{"num_attention_heads": 3, "intermediate_size": 1536, "hidden_act": "gelu", "init_std_down": 0.00448, "decay_shape": "linear", "train_tokens": 200000000, "max_steps": 16737}
Each number is 128 + 32 x the weight over its row's rms, rounded and kept within 0 to 255. Layers, rows and columns count from 0. The size above them is the row's rms in percent of the matrix's.

# layer 2 attention value, 192x192, rms 0.0759, rows 109-191, columns 0-63
size [ 66  82  80  88  98  75  69  82  74  71  70  90  84  91  76  67  78  87  86  89  88  81  74  78 102  93  76  72  96  86  86  87  84  75  90  83  85  91  76  74  60  65  87  61  75  82  68  72  92  65  96  95  87  68  84  75  83  77  75  82  88  90  65  78  68  75  88  74  84  92  80  73  77  95  74  84  84  74  88  80  70  82  87]
[[ 58 165  78 150 112 123 139 135 141  99 136 174 121 141 132 155 122 104 153 157 138 156 117 144 124 121 158 127  87  73 122 106 181 184  71 121 164 158  76 136 118 210 163 105 122 141 104 100  59 132 174 158 182 115 109 122 118 136 113 139 148 147  92 117]
 [129 129 162 111 123 123 112 105 142 149 121 110 160 129 122 166 115 118 129 106 105 164 163 169  98 143  97 114  74  84  79 134 140 176 102 118 137 221  22 155 143 165 168 151  71 121 138 110  68 101 143 108 166 139  85 160 131 144 103 126 173 142 105 141]
 [106 170 117 115  58 145  97  97 149 119 123 175 166 122 104 149 157  83 182  68 109 116 104 168 105 168 167 141 176 116 124 175  87 213 126 141 128  80 180 133 113 109 133 135 153 126 126  83 135 123  76  84 154  91 142 131 111 157 118 116 133 171 144 107]
 [160 130 117 119  92 104 117 117 187 176 132 119 167 129 138  97 176  91 141 128  84  97  77 151  48 162  83 183 183 131 151 162 151 155 154 106 148 137 106 139 170 146 101 156  97 128 131 121 104  78 119  82 147  69 165 210 163 156 126 113 102 112 148 116]
 [154 106 153 126 164 137 128 168 110 127 114 125 159  90 127 127  97 159 123 166 135 134 149 157 146 158 131 104 126 153  49 112 100 178 171 140 186 103 146 121  73  30 108 158 110 110 140 125 136  71 112 117 123 110 107  91 147 106 209  95 134 178 115 159]
 [117 150 157  87 160 147  98  88  95 123 129 104 150 163  76 148 104 210 110  91  94 168 146 117 128 114 125 123  96 108 160 134  61 110 107 163 102 157  89 130  66 125 173  88 126 138 141 154 114 152  96 124 134 195 112  98  99  85 108 150 126  78  61  84]
 [122  95 141 139 161 179 149 138 107 179 132 148 139 138  97 123 136 202 103 142 129 126 123 147 152 102 114 116  80 119 165 147  94  10 118 157 166 183 109 112 104 129 137 107 131 109 126 171  71 128  97  77 152  86 105 184 115  75 148 118  75 142  79 142]
 [172  94 173 139  98 150 161 125 145 149 119 121 175 113 147 144 137 146 127 160  88 105  92 188  77 149 113 145 141 138  65 159 167  94 126 145 180 171 144 118 134 255 100 155  77 108 119  93 129  30  76 121 193  95 103 148 135 109  90 110  70 163 121 114]
 [138 129 117 142 136  92 122 129 153 157 121 109 122 117 121 112 156 161 146  70  80 103 129  85 115 108 100 176 213 170 155 121  95 119 206 151 136  52 177 139 105  46 101 143 157 129 163 144 157 116  92  85  96  96 150  99 136 116 145  92 114 127 200  94]
 [147 138 116 162  48 146 137 127 126 117 106 178  99 144 142 109 137 163 123 138 141 107 131  98 152  92  96 131 140 131 129 133 190 148 106 110 152 104 136 130 129 121 138 126 165 116 145  67 182 207 168 154  82 120  74  63 102 141 103 168 181 152 146 149]
 [141 101 143 118 104 112 129 128 191 158 130 112 128 123 106 103 130 119 124 136  78 100 103 109 154 105 106 163 155 146 100 167 124 114 199 158 136  31 161 112 125 136  80 141 135 101 154 136 143 124  99  77 167  96 135 148 157 162 140 105  73  70 222  74]
 [179 113 153 162 133  45 151 154 129 134 108 136 122 121 171 124 147 114 138 142  67  86 202 175 129 129  78 148 138 141 160 147 200 161 163 117  88 167 100 129 149 207 120 141 103 108 117 128 159 108 174 123  75 151 111 119 159 121  53  91 133 113 128  69]
 [117 125  76 138 140 181 157 139 105 164 152  92  90 142 129 136 112  98 121 149  85 126 167  96 119 101  53  83 136  87  63 104 184 178 132 115 127 152  96 141 119 155 167 149  92 128 115  41 141 130 113 202 153 167  80 108 142 162  89 130 184 141 149 160]
 [104  94 130 185 121 154 141 189 109 146 106 158 134  94 158 109 129  93 137 189 143  69 200 171 142 143 105 133 173 163 154 132 233 163  73 111 137 126 136 121 134  93 115 170 125 109 129 148 129 122 159 133 143  96  99 105 118 141 179 140 139 163 153 175]
 [135 103 153 121 159  84 155 172 117 102 121 132 100  90 136 115 141 122 128  93 132 121 193 129 106 154 172 159 123 158 104 172  63 142 178 189 107  98 169 128  96 105  97 149  99 110 119 213 121  64 143  52 125 134  76 134 164  97 155 107 123 139 155 134]
 [ 88 137 106 121  89 188 141  90  96 168 150  59 127 142 117 157 119 209 145 104 120 219 119 179 165 103 120 118 128 100 120 141  71  90 141 175 130 164  94 147  63 121 141 118 107 135 143  31  67 136  84  82 177 100 105 101  78  87 109 106 145 202  79 150]
 [123 122 113 119 125 208 142 127  99  86 140 112 106 161 101 158  90 144 117 130 138 160 149 152 128  96 137 115  82  91 112 143 156  85  52 140 100 196 150 148  95 158 163 107 111 118 125  83 109 167 125 183  91 190  76 135  88 146  29 177 205 148 105 135]
 [117 158  93 156 178 118 134  85 160 170 161 122 131 131  99 149 145 118 106  83 109 110 103  34 140 113  73 148 136  93 144 115  64  95 204 158 115  96 101 143 180 164 128  86 103 125 123 190  92 133 126  54 160 119 135 140 157 185 141 132 114   6 187 109]
 [ 83 159  67  92 127 181 100 201 134  67 131 159 129 144 145 146 109  63 136 166 158 169  93 143 119 179 199 109 102 102  93 102 147 195  89 129 157  61 182 134 133 110 115 120 104 146 115 106 121 134  81 189 145 125 115 160 149 156 162 134 132 183 100 134]
 [151 130 197 120 111  62  96  65 112 132 153 127 172 143 119 134 108 133 126 110 117  86 120 141 152 134   2 153 188 136 150 130 128 191 174 124  55 146  50 128 178 155 140 142  72 136 144 111 154 177  96  80 179 161 198 104 162  89 140  82  99  95 130 153]
 [103 137 150 175 168 120 162  92 139 164 114 148 109 125 130  51 136 165 128 124 193 157 162  51  94  81 126  96 103  71 180 161 102 103 161  68 168 108 148 140  95 128 147 102 107 132  90 147  98  76 200  98 105 120  98  69 114  94 180 172 141  76 149 160]
 [164 135 104 102 115 148 103 175 113 148 147 135 131 112 109 119  90 191 135 129  94 139 151 145 145 117 111  99 137 135 132  85 160 113 131 142 146 110  57 126 166 114 138 142 180 125 138  78 152 134 131  95 122  90 161 102 103 206 112 110 116 115  65 134]
 [170 143  94 116  65 146 136 207 163 140 110 100 124 116 147 182 163 131 150 124 108  70 146 135  48 126 146  98 131 116 125 131 175 134 162 149 174  71 179 108 176 139  96 169 191 128 119  88  86 124 122  91 119 110 170 117 124 117 124 120 119 142 116 106]
 [199 148 160  94 134  54 133 166 142 110 109 132 123 123 158 142 111 189 116 108  92  80 170 121  39 136 109 105 176 105 182  88 187 141 126  97  64 177  70 131 146 205  83 146 128 137 115 154 109 155 132 104  89 128 150  80 153 135 146 125 100  77  80 132]
 [127 119 222 128 150  94 161 164  94 119 132 104 145 137 120 138 101 206 112 156 160  96 120 130 125 116  55 142 120 125 138 128  85 101 113 123  98 149 192 134 113 122 104 113  73 142 141 122 151 165 114 110 154 129 126  66 149  75 200 149 103  59 143 178]
 [ 84 119 145 112 115 102 121 109 111 145 132 101 157 134 120 129 164 148 145 113 159 133 125 115 156 121  76 133 191 128 178 174 128 124 105  75  89 200 113 117  79 160 113 128 158 150 117 130 122 144 150  65 136 118 122 108  88 107 151 154  87 164 151 123]
 [177 146 126 114  93 182 103  86 146 113 105 125 157 131 191 165 135  63  88 120  81 167 121  82  83 131 183  23 133 124 129 126 120 111 125  95 108 146 196 127 105 140 126 118  94 119 132 170 101 116 120 163 125 147 119 202 100 160 123 112  73 156  63 104]
 [183 126 153 142  47 149 148  97 121 157 128 166 184 126 110 131 115 138 136 146 155 107 115 113 149 138  85  82 212 140 117 172 149 128 151 126  75 149 110 117  89 154 108 181 137 128 142 121  96 134 129  82 147 121 151 136  88 113 182  96  52 136  83 146]
 [ 95 132 117 120 126 174 188 169 136 121 139 126 104 158 110 126 135  89 101 147 148 137 114 171 151 126 214 159  89 133 112 164  98  52  98 100 107  29 255 138 101 149 122 124 124 134 137 123 114 131 146 162  91 109  37 247 134 129 154 159  64  83 148 160]
 [ 92 126 104 107 110 138 144 199 129 175 121 108  68 133 154 126 178 124 166 114 132 106 114 169 160 115 166 138 101 139  98 145 149  75 107 170 237  73  83 117 148 151 124 149 189 129 130  95 119 125 167 143 132 127 143 159 116 139 103 160 165 157 163  86]
 [118 128 112 153 160  97  94  74 101 129 121 152 156 101  88  98 117 144 141 159 132 176 106 161 193 156 109  89 186 164 100 112 140 208  92 124 142 178  38 115  96 161 155 155 142 127 145 131 154 131 109 122 181 136 150 113 175 122 121 104 111 167 130 110]
 [124 135 136 127 138 174 132 131 127 129 156 105 189 142  86 123  91 197 118 166  94 132 119 152  97 166  63 141 131 139 113 140  86 202  88 123 104 137 107 130 116  63 153 137 125 120 139  77 138 169  74  95 189 123 129 155 141 158 142  91  96 100 119 154]
 [169 131 111 134 135 130 133 226 131 126  88 153 115 111 160 196 126  78 124 110  62 105 178  69  93 149 185  65 114  95 177 168 146 198 128 125 160 151  96 112  79  83 109  93 148  99 110 116  68  55 162 134 115 129 103 101 124  92 129 129 148 106 120 101]
 [116 128 137  99 186  86 131 128 130  88 143 144  83 140 133  93 112 126 116  78 107 139 117 170 185 130  73 216 150 181  94 141 116 136 172 160  94 133 146 120  71 154 111 103 147 124 146 171 166 136 125 128  99 152 118 180 185 122  88 111 120 157 151 113]
 [204 124 111 101 127  95  83 111 144  81 130 120 141 117 115 159 145 140 145 123  68 118  99 174 103 147 111 170 157 153  74 129 136 169 226 182  62 150 167 134 180 127  76 128  91 139 151  95 131 116  78 142 143 161 149 146 144  91  91 104 136 172 108  73]
 [102 109 125 159 153 162 151 128 132 105 116 169  92 134 115  88 153 167 135 158 203 186 105 169 107 117 181 144 102 134 129 132 107  56 130 109 144 135 221 127  90 106 100  90 113 138 112 130 127  80 150 173 108 131  76 143 105  81  99 142 153 190 114 113]
 [134 138 117 148 169 119 132   0 117 155 134 167 154 141 126 101  83  31 113 121 122 168 118  64 151 157 101  91 125 111 149 148 106 135 138 101  77 148 138 138 114 136 150 141  69 136 136 162 114 132 126 175 149 161 162 190 153 156 175 114  58 121 108 172]
 [ 67 126 141 103 111 189 194 198 149 163 123  71 160 147 132 124 149 149 135 148  86  24 140 159 114 145 163 139  54 118 142 181  97 119  46  99 165  90 132 108 162  67 127 128 158 112 114  68  97 135 118 122 161  89 149 149 127 154 112 147 107  73 134 200]
 [143 154 139 109  79 185 182 165 133 118 126 131 145 137 147 141 133  65  95 127  94  68 114 137  91 133 208 133  92 144 183 143  77  80 114 154  99  84 235 149 143 102 134 118 119 118 116 132 126 146  84 160 114 108 116 212 147 165  91 126 126  73  83 139]
 [204 120 135 130  58 177 148 125 110 140 135 118 184 104 107 169 118 111 115 170 125  93  88 149  71 143 139  77 200 119  85 104 155 153 136  95  99 117 130 127 188 144 127 191 168 139 169  96 106 139 103 124 178 101 172 174 131 131 163 126  90 149  75 135]
 [114 117 132 144 161  65 111 112  94 120 116 170 129 133  87 118  77  85 110 119 159 179 145 162 201 130  71 199 130 161  83 121 118 159 149 199 169 141 133 121  55 207 137  99  96 110 130 157 148 121 120 102 136 155  99 127 128 144 143 161 160 185 198  92]
 [203 139 139 159  53 135 127 123 147 129 110 147 136 111 183 166 170 111 118 126 124 154 157 139  18  97 191  31 124  95 170 110 152  98 148 119 109 184 158 122 138 161 118 154 100 130 151  79 125 116 148 144  67 101 126 111  86  72  93 129 131 183  97  82]
 [116 112 168 161 181  97 148  73 131 137 139 122 125 115  97  83 110 152 133 139 211  75 154 115 129 123  58 159 125 115 127  93 132 173 135  98  57 124 109 136 144  91 176 124  77 121 121 145 159 118  79 110 113 132 136 102 129 129 186 111 120  95 110 197]
 [124 117 109  97 161 138 140 111 160 147 130 117 104 118  86  83 102 143 130 107  95 183  92 157 194 125  39 200 189 153 101 104 133 193 155 135 149 136  82 100  70 104 122  86 175 132 149 158 140 109 136 118 123 162 132 187 139 172 102 126 110 150 153  63]
 [140 120 138 161  91 133 161  49 133 146 139 159 155 129 110 121 115 175 116 203 169 113 110 196 124 124  62 103 174 128  91  82 141 109 120 127 175  83 100 129 171 208 118 159 126 129 146 103 168 168  93 110 125 107 186 162 157 160 135  87  61 150 106 125]
 [146 125 120 141 126 116 107 117 156 135 126 136 109 133 124  72 106 168 116 136 163 168 180 132 116 104 142 110  92 105 182  93 136  53 149  70 102  55 172 145 129 151 133 116  85 123 127  90 127 113 150 110  64 108 119  43 100 153 152 138 120 137  82 124]
 [182 139  94 120  70 162 140 128 143 167 160  83 140 124 120 159 133 136 150 153  67  95  41 131 120 125 129  97 158 113 121 154 128 110 139 145 189  96  86 118 153  92 154 167 236 134 149  56 122 152 141  96 165  54 238 149 136 177  99 118  96  97  93 133]
 [109 129 118  87 178 150 109  94 119 109 156 164 160 151 129  80 116 147 111 102  96 150 127 122 119 165 118 176  78 146 189 169  59 158 108  35 136 116 125 139  76  79 141 114 126 119 113 114 137 140 140 139 154 135 130 159 150 171 122 129  88 127  99 180]
 [129 156 148 137 135 118 171 186 129  98 119 160 148 134 141 138  75  97 120 148 109 110 185 100  79 143 171  95  91  97 144  87 171 194 108 118  82 143  73 140 174 128 130 113  78 128 108 107  70 110  99 123 139 103  80 151 175 139 157 190 174  56 147 194]
 [ 74 113 163  97 193  67 120 127  89 131 139 133 124 145 104  88  92 133 139 116 131 138 148 150 222 133 102 204 111 146 103 146 109 149 124 198 102 127 114 143  87 142 143 103  92 127 136 180 138 128 103 150 108 184  75 153 112 133 153 156 141 123 177 144]
 [127 123 131 111 144 152 113 185 119 122 142  61 148 119 127 199 131 115 103  87 101 123 156 103  29 117 172 113 157 117 107 105 133 162  95 152  87 216 169 131 142 186 112 158  90 112 110 158 146 143  74  88 109 145 148 112 103 107 103 143 177 122 153  94]
 [104 133  84 171 136 151 124  69 142 130 146 208 105 111 100 104 151  90 160 127 198 176 122 117 158 111 223 118 124 125 144  99 142  72 157 137 188 107 139 139 163  67 155 125 136 123 116 170 135  82 149 177 156 112 118 120 134 132  88 133 232 153 142 119]
 [169 117 133 102  92  75 139 210 129 106 110 154 103 137 173 175 118  77 125 116  89 115 123 118 132 129 118 132 113 124 116 123 113 121 123 186 133  95 201 127 117 164  93 113 137 124 125 131 147 129 150 116  84 157 122 151 101  85 165 123 125  92 111  80]
 [167  99 118 142 116 150 143 192 136 119 143 106 175 115 137 132 101 243 116 150 189  85 169 164  74 118 165 144 169 135 133  61 148 130  66 127 139 162 145 121 163  97 116 145 185 135 120 157 148 113 105 113  89 108 123 117  90 113 103 127 142 173  55 137]
 [133 133 113 147 121 145 149  69 124 186 137 165  98 127 130  86 144  79 150 134 132 154  86  53 166 118 109  67 135  77 153 154 131 102 174 106 163 105  96 126 118 132 145 110 151 127 106 106  82  99 238 159 103 141 162 163 102 142 138 118  96  80 121 157]
 [137 106 150 135 170 136  87  97 124  94 117 160 124 128 126  92  93 132 111 125 150 164 143 165 120 113  63 158 162 167 133 118 159 165 163 130  47 167 183 131  71 183 145 124  64 125 132 167 143 116  89 111  90 154  93 168 125 120 145 131 101 154  91  89]
 [ 96 117 198 170 163  80 138 101 138  78 135 138 100 111 109 104 130 140 127 131 187  96  75 207 143 113 101 243 128 140 148 149  77  90 174 153 155 100 136 133 188  98 138 121  86 140 129 200 208 160 116 109 133 131 135  68 174  94 102 124 193  93 158 140]
 [109 113 177 104  58  55 164 185 108 162 126 105 136  97 131 141 169 137 147 114 177  93 111 143 172 114 172 158  97 138  99 106 137  58  71 124  98 165  68 120 169 110 159 152 133 137 137 166 122 143 135 133 152 132 134  83 101  81 164 125 207 190 123 116]
 [ 44 142 144 111 178 167 106  90 103 169 162 127 126 113 114 139 117  99 143 109 110 161 110  97 167 127  66 138 131 140  72 154 131 155  76 153 174 204  96 120  92 205 191 117 138 131 121 174 166 153 134 112 129 124 142 175 116 145 104 119 142 139 163 105]
 [100 121 148 152 149  96 121  83 134 139 123  81  97 140 140  94 131 142 132 131 154 160 138 137 156 124 167 151  69 134 103 121 128  50 123 121 153 106 130 141 139  93 168 141 134 130 122 196 180 132 127 116  73 115 158  48 111 189  97 121 163 119 126 121]
 [196 126 141 159 148 150 150 116 143 112 128 132 119 143 139 156 130  64  99 109 134 152 134  59  83  98 108  98 137 113 118  75 123  89 159 144  57 171 184 137 151 158  93  85  71 128 134 145 127 129 114 146 110 134 131  80 111 153 126 170 129 106 116 105]
 [132 137 148 127 126  37 147 221  92  99 127 179 132 113 164 148 104 128 141 165  94  90 127 181 177 179 199 137  58 127 111 120 123 143  88 160 126  81 119 151 110  76 146 121 120 130 133 105 137 104 162 167 168 143  97  95 148  85 197 112 159 114 106 144]
 [136 134 139 177  89 164 114  95 142 189 135 103 148 138 143 143 143 116 125 172 127 120 156  97  72 116 159  30  94  54 135 105 134  81 111 136 162 121 112 118 211 148 136 155  95 125 102  50 132 166 129 142 128  94 178  99  87 117 155 151 133  75  96 158]
 [ 90 133 202  88 134  98 158 202 123 117  98 119  91 130 164 148 139 118 112 104 127  74 154 113  50  98 121 138  96 111 109 137 184  89  83 165 163 122 149 124 144 170 142 119  98 131 133 189 104 103 144 127  88 133  97  93 121 114 115 193 212  71 146 127]
 [161 133 130 147  73 141 113  87 153 111  99 152 101 117 178 112 146 155 120 124 170 189 147 109  73 120 188  45 124  97 171 129 111  92 120 122 148 161 180 145  80  77 100 124 135 113 103 144 113 104 158 126  93 120 146   0  77 107 137 124 158 116 102  79]
 [ 50 122 176 143 200 123 161  90 129 133 133 133 129 128 118  70 120 160 105 153 201 129 134 162 162 128  61 177  78 126 151 122 122 102 140  79  54  80 156 143 160 128 128 110  33 142 124 141 139 154 115 142 124 146 126 129 182  88 171 166 126  93 160 200]
 [211 133 148 160  82 140 136  66 156 160 114 203 152 126 121 137 138 122 112 138 137 144 139 157 120 128 139 107 144  99 101 124 123 117 238 104  81 135 108 130 155 121 131 151  80 124 121 115  71 102 141 176 137 139 116 188 154  80 118  90 102 125  88 115]
 [128  96 121 156 116  92 154 231 121 146 110 136  98 130 139 150 142 227 150 149 138  39 152 150 119 121 127 144  85  92 118 151 137  71  93 156 153 127 139 105 135 171 112 133 190 127 105  91 121 135 159 106  90 109 138  74 121 111 126 137 160 145  97 130]
 [170 149 107 109  95 153  62  92 146 139 135  98 153 115 107 134  91 129 135 122  73 153  97 160  84 139 103 124 163 137  77 126 100 202 110 126 145 143 112 143 101 110 149 150 154 116 147  64 188 114  79 140 128 137 157 200 109 172 115  55 104 178  86  73]
 [129 155 164 117 125 149 174 172 110  96 116  85 114 121 131 120 151  95  96 127 109 146  73  34  97  90 208 101 147 117 149 146  74  91 133 116  99 169 151 133  78 149 105  82 140 124 105 175 131 133 176 145 109 123  59 129 105 143 177 185 164  43 156 141]
 [178 137  57 160 113 159 124  83 157 129 146 137 103  97 124 170 113 107 109 164 120 108 132 145  35 139 168  85 178 119  54  67 186 193  79 143 184 115 143 128 134 177  91 174  99 120 138 134 180  80 100 154 142 119 138 144 142 138 129  94 110 165 150 112]
 [ 97 129 172 184 135  92 123  83 101  98 116 198 107 112 151 133 109  72 137 130 190 158 183 162 122 129 147 128 118 113 135  85 140 162 124 165 146 110 165 147 165  75 165 119  64 114 132 173 134  85  95 137 139 124 108  90 145 118 132 161 190 108 134 136]
 [134 135 113 142 155 145 129 199 136 144 154 155 109 122 127 144 139  96 106 179  96 120 135  39  95 122 103  95  98 103  87  80 150  28 136  95  56 102 142 125 176 213 123 115 137 141 120 126 111 148 128 160  84 129  84 217 138 143 130 175 126  79 122 170]
 [121 118 195 133 125 132 164  85 119 159 140 171 137 147 139 118 129 122 108 145 164 128 111 122 157 104  54 126 108  99 175 148  97   0 151 110 108 104 116 136 183 165 112 116  83 146 138 102 125 168 155 136 137 144 159 163 120 145 125 148  90 100 116 159]
 [ 54 116 155 103 194 112 104 169 138 101 141 105  98 126 127  71 137 133 108 130 187 151  95 167 138 129 132 213  86 134 124 113 121 103 175  33 124  65 129 146 145 182 150 125  84 147 145 170 130 129 134 135 130 162  30 159 174 108 152 138 166 133 180 152]
 [183 105 112 138 112 105  62  86 151 117 117 167 141 113 134 126 142 214 133 124 160 159 190 119  79 108  36 118 161 122 141 100 147 153 185 137 145 161 118 120  97 138 123 136 114 124 120 147 166 103 140  53  76 135 123  14  87 105 108 112 143 189 111  56]
 [ 85 148  95 122 167 124 107  83 116 156 148  93  96 119  78 127 140 166 136 148 127 179  71 151 159 131  18 135 151 159  77 169 112 144 139 159 204  92 127 121  60 127 161 153 189 134 136 120 153 138 114 107 114 117 161 162 178 126  82 104  91 163 169  98]
 [124 146 123 126 117 174 123 113 146 155 145  71 119 148 129 137 145 170  87 111 108 122 126  74  81  82 172  83 108 112 171 160  46 103 125 142 203 101 126 140 134  55 128 103 138 122 110 138 143 112 124 129  87 103 142  50 103 130 109 142 157  60 155 114]
 [146  96 176 150 151 106  49 121 121 109 134 161 118  98 143 159 149 112 142 113 154 159 128 121 130 107 109 145 127 128  58 124  86 120 189 189 117 172 157 121 128 110 142 116 114 111 130 233 136  96  95 113 108 152  66 175  81 113 117 124 207 166 121 116]
 [125 141 136 136 124 172 145 148 117  61 135 191 119 111 147 139 119   0 117 141 115  94 162 137 121 153 180 136 147 137 140 107 138 166  82 132  21 155 139 146  95 176 102 118  93 118 119 119 106 134 125 194 163 139  89 182 175 144 155 158 166 104 114 164]
 [145 138 169 159  92 147 119 134  78 185 129  69 163  90 100 157 106 145 116 193 167 123 101 100  92 135 145  67 148  79  67  93 165 121  70 108 153 157 106 144 189 168 163 177 117 131 120  65 148 152 130 136 144  66 174 116 108 124 180 128 149  96 118 166]
 [127 142 166 127 150 136 131 124 130 114 127  67 164 152 107 114 105 198 101 128 124 114 137 109  92 118  48 160 132 134 155 178  86 147 188  93  70 106 167 141  67 112 135 137 104 139 119 143 137 143  85  57  59 119 141 124 141 143 127 128  56  82 106 110]
 [107 107 141 131  67  96 144 177  93 142 107  83 116 105 143 165 131 137 134 119 126 100 115 145 115 135 186  83 189 133  33 118 201 131  42 146 173 126  99 109 142 202 131 188 181 118 137 123 135 138 127 112 168  82 112 158 107 108 156 129 157 182 176 123]]